{
  "num_hidden_layers": 8,
  "hidden_size": 320,
  "num_attention_heads": 5,
  "num_key_value_heads": 5,
  "head_dim": 64,
  "intermediate_size": 1280,
  "vocab_size": 20006,
  "hidden_act": "tanh_gelu",
  "norm": "layernorm",
  "norm_place": "pre",
  "norm_eps": 1e-05,
  "positions": "learned",
  "qk_norm": false,
  "attn_scale": 0.125,
  "bias": "all",
  "tie_word_embeddings": false,
  "parallel_block": false,
  "init": "normal",
  "init_std_qkv": 0.0178,
  "init_std_o": 0.00444,
  "init_std_up": 0.0178,
  "init_std_down": 0.00444,
  "optimizer": "soap_variant",
  "learning_rate": 0.00319,
  "lr_mult_o": 1.57,
  "beta1": 0.95,
  "beta2": 0.98,
  "lr_head": 0.0117,
  "warmup_steps": 200,
  "schedule": "cos",
  "final_lr_fraction": 0.0,
  "batch_tokens": 65536,
  "max_seq_len": 512,
  "doc_mask": false,
  "train_tokens": 335600000,
  "max_steps": 5121,
  "dataset": "wikipedia_en"
}
Each number is 128 + 32 x the weight over its row's rms, rounded and kept within 0 to 255. Layers, rows and columns count from 0. The size above them is the row's rms in percent of the matrix's.

# layer 2 attention key, 320x320, rms 0.0616, rows 60-63, columns 0-159
size [100 110 100 107]
[[140 150 183 135 124 155  86 131  91 138 121 129 123  49 117 132 129 100 149  93 174 109 171 137  95 143 158 166 113 104  82 109 149 132 130 147 198 138 113 129 139 129 109 134 113 146 107 128 122 168 110 102  69 154 145 106  89  93  70 142 150 153 112 210 130  31  85 129 113 134 145 143 121 141  94 123 167 164  93 154 139 125 146 143 169 104 135 138 125 137 150 140 182 126 145 196 157 106  98 156  72 127  99 153  76 126 112 105 158 129 113 111 156  98 148 219 193 156 144 177 236 149 120 139 108  94 134 104 149 141 168 108 155  92 174 129 127 210 147 110  84 154  97 133 117 114 150 126 134 119  97 136 173 170 204  70 145 139  95 129]
 [146 120 142 138 152 157 154 131  67 114 105  65 146 152 110  90 137 113  80  88  87 107 129 196  84 143 113 166 174  99 179 164 194 138 157  86 124 142  78 146 113 128 185 184 167 130 194 131 159  30  75  66  78 101 109 162 163 155 161 103 114  80 190 125  68  97 145 117 106 114 136  82 166 158 159  54 125 159 109 169 109 137 136 109 114 145 128 164  97 126 138 142  94  69 172  85 158 131 117 159 158  81 150 131 123 111 122 124 158 140 133 139  78 141 154  54 172 171 160  85  79 156 125 141 118 119  99 190 115 121 133 130 152 198 148 129 101 153 123 134 110 153 146 114 138 169 104 127 100 157 120 124 137 127 103 207 169 134  86  96]
 [130 150  59  69 124 180 168 109 139 172 113 129 103 184 102  97 179 169 141 197 168 145 114  71 170 124 132 151 125  78 104 123 101 158 144 140 162  89 111 153  97 116 135 168 139 104 129 103 163 115 149 147 131 108 127 112 116 172 107  93 172 110  70 126 152 114 120 130 155 172 163 133  84  66 123 186 113 144 155  93 138  88  97 156 145 148 219 137 163 146 126 130 153 224 127 127 183 112  69 115  78 151 142 154 138  86 127 132 176 135 142 123 135  88  99 157  66 151 138 109 138  61 145 159 153 104  89 157 109 117 174 134 152 106 102 135 124  99 159 148 146  46 116 174 182 112 199  35 149 106 100 188 135 144 136 141 122  61 134 122]
 [134  93  95 110 129 122 134 149 116 105 116 127 122 180 127 174  92 165 151 102 144 171 115 137 111 107 147 168  72 156 109 152 134 123 104 100  82  90  87  83 167  91 100 135  95 146 139  83 117 112 150 165 166 112  90  31 169 190 168 107 120 140 168 180 113  74  85 118 117 140  77 161 144 102 181 150 118  95 149  62 172 126 228 122 118 126  49 107 160 152 183 123 172 122  63 151 131 128  73 148  92 136 145 105 175 128 111 121  74 135  93  59 114 142 106 111 117 110 189 168 131 141  94 167 133 112 113 137 121 180 199 133 127 122 124  91  99 102 126 103 121 115 104 133  92 114 158 181 143 108  99 170 186  94 126 164 154 139 144 136]]
# layer 2 attention query, 320x320, rms 0.0563, rows 61-63, columns 0-159
size [108 106 108]
[[ 91 142 123 170 110 134 120 120 172 130  90 176 108 180  81 145 121 157 137 167 134 162 123  57 144 130 147 104  53 219  88 124 132  62  86 134  65 119 157 154  97 114 121  81  86 135 151 131  58 138  99 106 208 151 182  50 112 139 139 130 118  67 102 132 169  84  92 194 141 115  82 159 139  92 126 109 140  64 157  54 143 159 183 172 144 128 121 150 140 134 114 117 184 105  80 138  88 131 160  79 122 125 170  93 136 183 114 167 103 109 116 157 144  57  95  80 100 154 136  87 140 154 102 146 100 116 155 106 116 145 188 107 142  83  97 126 138 113  70 139 126  90 151 103  80 109 137 111 117 105 122 126 117 121 106 112  61 155 126 160]
 [119 151 135 105 187 126 131 118 103 150 171 109 118 135 136 146 121 123 144 120 175 118 132 130 125  91 117 142 166 162 115 175 165 126 136 171 111 109 152 135 189 179 116 122 143  81 121 145 162  88 104 137 128 121 121 153 115 141 136 117 104 150 103 131 126 132 147 104 109 107 143 148 195 141 109 110 146 134 112 176 143  72 136  81 139  45 100  95  82 140 165  92  76 128 129 119  98  59 149 145 118 124 180  99 136 148 139  60 150 148 105 106 135 123 158 153 205 156  87  94 106 170 168  91 153 133 157  68 112 107 133 181  76 148 126 135 186 150 166 164  73 148  64  74  82 134 101 158 112 126 137 100  33 110  99 113 113 140 137 179]
 [133 159 178 136 174 175 167  96 112 128 132 119 151 107 114  81 178 111  82 143 130 111 159 196 132 219 132 119 129 110 167 105 145 132 152 123 161 101 109  84 120 164 182 100 114  93  82 142 115 175 110 133 171 169 136 196 178  74 111  83 126 132 111 137 188 208 163 105  95 108 154  79 102  90 101 122 133 122  58 115 140 160 144 166 130 106 219 143 128 168 111 171  79 131 130 107  47 145 118  89 139 105 143 142 142 149 158  96 160 152 139 143 133  84  82 123 157 149 109 116 122 108 175 113 162 112 146 152  69 104 125 108 120 145 131 188 164  85 116 157 120 115 127 171 125 110  60  53 113 119 178 106 150 150 135 153  95 161 116 117]]
# layer 2 attention value, 320x320, rms 0.0782, rows 0-6, columns 0-159
size [105 111 129 109 108 130 125]
[[151 161 134  79 112 119 138  78  64 149 138 151 148 127 119  65 125 145 118 119  60 115 106 108 126 131 117  77 133 128 118 125 152  85 187  44  73 206  88 141 152 131 148  99 156 162 111 194  94  74 100 137 122 164 159 131 171 134 148 147 131 121 123 118 158 119 128 102 126 152  92  58 137 163 138 124  87 120 159 100 165 158 102 165  92 117 165 155 107  97 141 137 105 144 175  78  97 142  91 153 194  93 187 133 134 125 114 108 121 149  53 110  64 116  88 138 130 142 105 127 149 161 136 146  89 130 132 109 155 156  86 160 100 122 165 138 132 166 160 200 113 130 124 105 136 125 143  70 105 185 148 145 120 180  67  87 143  93 165 115]
 [128 175 126 122 174 118 124 133 150 166 143 111 152 150 111  92 146 156 112 139 164 104 148 189 127 133  90 124 160 149 124 156 121 105 117 152 160 192 104 143 144 139 117  85 200 170 109 129 171 180 113 175  98 107 112 112 145 112 118 130 125 151 151  36 143 152 117 150  77 130 131 135 106 139 173 107 124 108 158 122 157 146 175  80 125 132 127  99 134 139 152  90 175 116  73  76 186 129 150 193 111  97 184 125 187 106 210 125 132 141 159  31 221 134 141 115 108  85  98  69  72  71 106 166 141 131  94 146 144 105 172 103  98  58 128 128 115 111 107 143 100 112 141 187 135  82 119 157 135  77 135 152 111 178 140 129 120 134  99 126]
 [129 122 109 148 163 153 167 170 149 128 143  78 164 168 159 136 142 131  82 117 140 106 160 103 169 125 121 146 131 134 240 117 132 122 189  80 168 129 142 147 122 111 173 137 105 171 179 138 191 116 128 107 153  85 163  86  81  73  89 126  92  96 117  48 152 168 107 146  99 139 132 102 151  92  91  99  88  91 188 167  88 137 160 104 201 112 156 151 164 162  81 160 121  74  88 129 144  79 145 109  94  99 136  97 128  97 120 116 161  39  98 104 116 146 123  62  92 104 122 127 128 142 133 136  99  97  82 123 160 160 133 165 127  93 166 144 104 155  77 118 112  98 140 114 126 184 119  78 150 100 100 144  77 141 125 163 126  56  99 152]
 [141  85  53 133 137 105  90 137  76 101  91 121 167 162 104 146 129 145 124 147  95 154 151 170 159 163 136  66  87 173 116 117  93 148  74 142  70 123 146 127 124 207 103 157  86 148  87 149  53 115 132 132 165 114 162 111 176  89  98 117  80  65 125 136 137  44 139 136 148 151 131 171 115 129 138 111 178 133  87  70 135 151 148 129 131  72 116 137 157 167 126 148  88 114 144 179 104 154 125  76 145 134 141 130  55  77  92 125  77 106 105 174 128 105 104 113 161  91 125 120 136  90 109 165 124 139 153 120 171 109 116 196 167 148 155 109 115 119 107 171 138 132  93  92 122 121 110 124 102 158 126 190 108  62  85 155 139 118 143 113]
 [155 106 125 121 130 134 130 119 111 149 122 154 128 121 155 153 154 106 124 136  86 111 137 116  79  93 164  96 121 101  67 111 104 130  88 145 107  87 174  71 108 125  57 107 128  57 103 147 109 113 157 125 135 133  64 119  98 138 111 158 162 182 124 185 133  73 159  82 167 162 133 129 162  40 154 180 114 158 104 114 101 106  96 129  94  96 155 139 113  99 106 109  92 189 123 113 124 120 142 132  90 133 123 168 139 125 110 145 107 120 150 121 115 121 134 118 161 186 135 196 100 157 147 147 144 103 147 152 117 104 101  84 130 170 121 101 126 119 126 127 183 146 116 172 100 103 135 180 168 158 161 213 110  65  98  85  25 166 108 110]
 [ 78 125 114  91  92 122 138  94 134 160 121  38 146 117 125 110 137 153  92 120 122 112 172 181  91  61 135 124 178  94  75 100  61 105  63 130 103 117 170 124 137 124 144 118 133 165 180 104 154 189 193 171 110 141  78 180 145 130 104 125 132 139 147 123 182 138 151 146 153 207 195 166 153 128 119 121 144  91 151  94  87 152  99 100 104 153 109 101 140 160 122  95  73 127  57 110  80 146 124 165  90 147 119 103 132 149 112 158 153 118 145 106 145  77 132 110 137 143 118 178  74 167 148  98 177  95 123 116 144 141  91  56 114 105 116 158  99  63 128 132 153 125  97 161 116 109 151 140 138 122  77 134  84 124  86 164 146 166 100 113]
 [206 133 134  86 139 101 122 192 148 138 123 120  81 129  63  99 148  87 152 110 149 171 106 152 121 117 106 123 146 103  79 117 102 188  73 142 134  96 149 137 136 178  99 168 164 112 129 152 133 118 144 133 194 151 145 138 125 143 133 126 108 118 141 121  99  90  94 141 132  96 146 189 121 165 124 123 159 144 106  89  89 101 151 100 138 144 143 170 146 129 149  76 118 127 158 180 101  76 158 107 165 128 102  92 153  88 124 144 103 118 118 146  72 167 105 113 123  67  74 156 150  28 152 130 163 116 122 162 186  82 167 155 120 112 116  94  83 134 151  99 190 147 126 136 114 125 182 144 156  84 108 187  91 145 107 139 168  71  74 160]]
# layer 2 attention output (transposed), 320x320, rms 0.117, rows 0-5, columns 0-159
size [100 112 114 107 109 118]
[[ 82 155 164 120 100 136 114 119 135 156 136 150 130 113  91 211 131 131 128 106 160 160 145 123  97 147 161 108 136 168 111 120 168 117 124 120 178  67 108 102 173 116 129  98 133 141  96 188 137 130 111  56 106 147 153  95 206 111 128  67 123 163 132 122  93 130 136  93 180 157 181  95 161 137 124 176 202  81  99 168 148 128 119 150 124  51 118 144 155  76 207 103 115 144 148 131 134 147 152  96  60 123 121 120 146 169  99  91 123 161  82 106  86  65 115 143 195 106 172  91 122 128 137  68 159 134 137 156 165 108 142 145  87 120 171 139 105 102 110 142 136 135  93  55 163 123  81 167 116  94 172 114 126 114 130 181 112 180 146 178]
 [110 145 178 128 130 121  85 151  80 131 157 122  78 122  66 115 158  75 133 139 114 120 127 137 156 114  84  86  92 121 145 131 163 132 155 100 122  66 132  73 150 162 181 156 122 130 150 120 147 129 101 136 159 172 114 112 156 173 105  90  86 101 152 105 235  97  95 100 139 123 136 208 146  86  87 149 150 145 105 113  90  98  81 132 114 163 160 118 124 138 139 149  76 154 189 153 138 105 125 134 121 154 142  82 169 183  76 110  71  87 102 161 120 174 167 159 144 145  66 149 161 114 185 109 130 111 150  87 164 203 103 141 144 124 125 180 131 118  72 122 116  93 121 122 162 124 127  84 160 128 172  84 140  84 114 137 176  98  86 151]
 [175  36 150 147 130 172 130 128 105  71 130 107 132 125 132 112 130 100 132 145 103 137 137 169 124 114 170 142 152  75 174 140 114 109 154 167 107 167 151  85 147 154 179 171 123  79 191  51 159  96 131 110 126 184 120 189 122 138  97  92 149 122 110 122 144 147 106 109  63 128  90 185 136 148 136 106 133 161 134 128  98 148 173 109 143 114  97 116 144  92 143 137 106 132 147 139 135 161 135  84 141 169 130 129 177 111 174 143  91 150 135 193 111 189 117 118 125 136 163 104 168  76 120 152 134 130 181 117  31  81 148 102 138 122 118 111 121 102 170 106  87 119 161 186 102  68 165 124  90 101 162 126 160 182 118 142  81  77 115  71]
 [123 119 112 140 111 153  95  99 163 160 142 122 113 197  75  71 190 130 159  90 143 188 118  91  69 148  90 128 179 153  57 165  97 129  92 173 162  79 128 101 146 132 114  94 127 156 124 134 191 116 159 118 123 105 134 116 115  72 177  78  92 111  81 123 115 101 148 108 140 117 174 125 179 121 195 119 151  89 111 100 139 150 193 143 137 230 154 118  82  29 173  96 173 134  71 146 105 105 161 131 128 124 150 155 102 101 136 124 151 185 176 153 107  86 133 134 128 115  91 107 111 148  87 127 146 105 145 153 131  85 162 109 109 141  75 157  78 162 148 181 100 167 173 116 131 119 169 142  77 197 115  36  81 121 131 102 108 164  63  97]
 [ 85 137 127 116 204 131 136  96 178  97 120 125 129 149 171 142  99 138  56 155 158 132 106 109 151 157  82 138 143 140  95 112 110 155 122  40 115 138 120 173  88 107 103 120  92 141 100  77 165 115 183  90 100  75 149 101 109 128 173  92 124  46 157 151 148 215  99 149 159  92 184 100 158 140 139 123 112  83 134  51 217 121 162 165 101 218 112 138 140 133  96 137 185 150  74 168 107 142 143  84 150 145  99  79 113 136 125 105 150 126 121 108 158  79  96 104  55 134 124  65 155 137 146 125  89 132 130 156 135 148 193 110 127 172  98 194 101 120 159 153 130 115 113 119 138  96 113 125  86 138  94 108 122 138 119 162 140 173 123 125]
 [138 143 163 182 123 147  82 139 134 167  92 180 102 158 145  80 149 117 107 151 122 120  81 120 126 149 110 101 150 150 137 108 199 131 155  76 107 106 139 130 109 108  94 127  97  71 101 124 167 111 136  87 142 114 142  91 108 106 140  79  96 116 157 143 133 132 140  53 154 138  77 114 137 178 120 197 126  71  96 103 110 145 165 164 139 162 130 138 124 144 113 132 153  80 149  98 111 151 115  41 131 141 109 125 118  84 134  45 158 108 116 102 197 142 110  72 112 150 120 144 115 141 133 150 170 143 106 119 136 183 187  91 118 123 111 156  44 154  67 139  86 105 128 141 169  56 162 114  84 122 138  94 135 127 111  89 131 110 103 160]]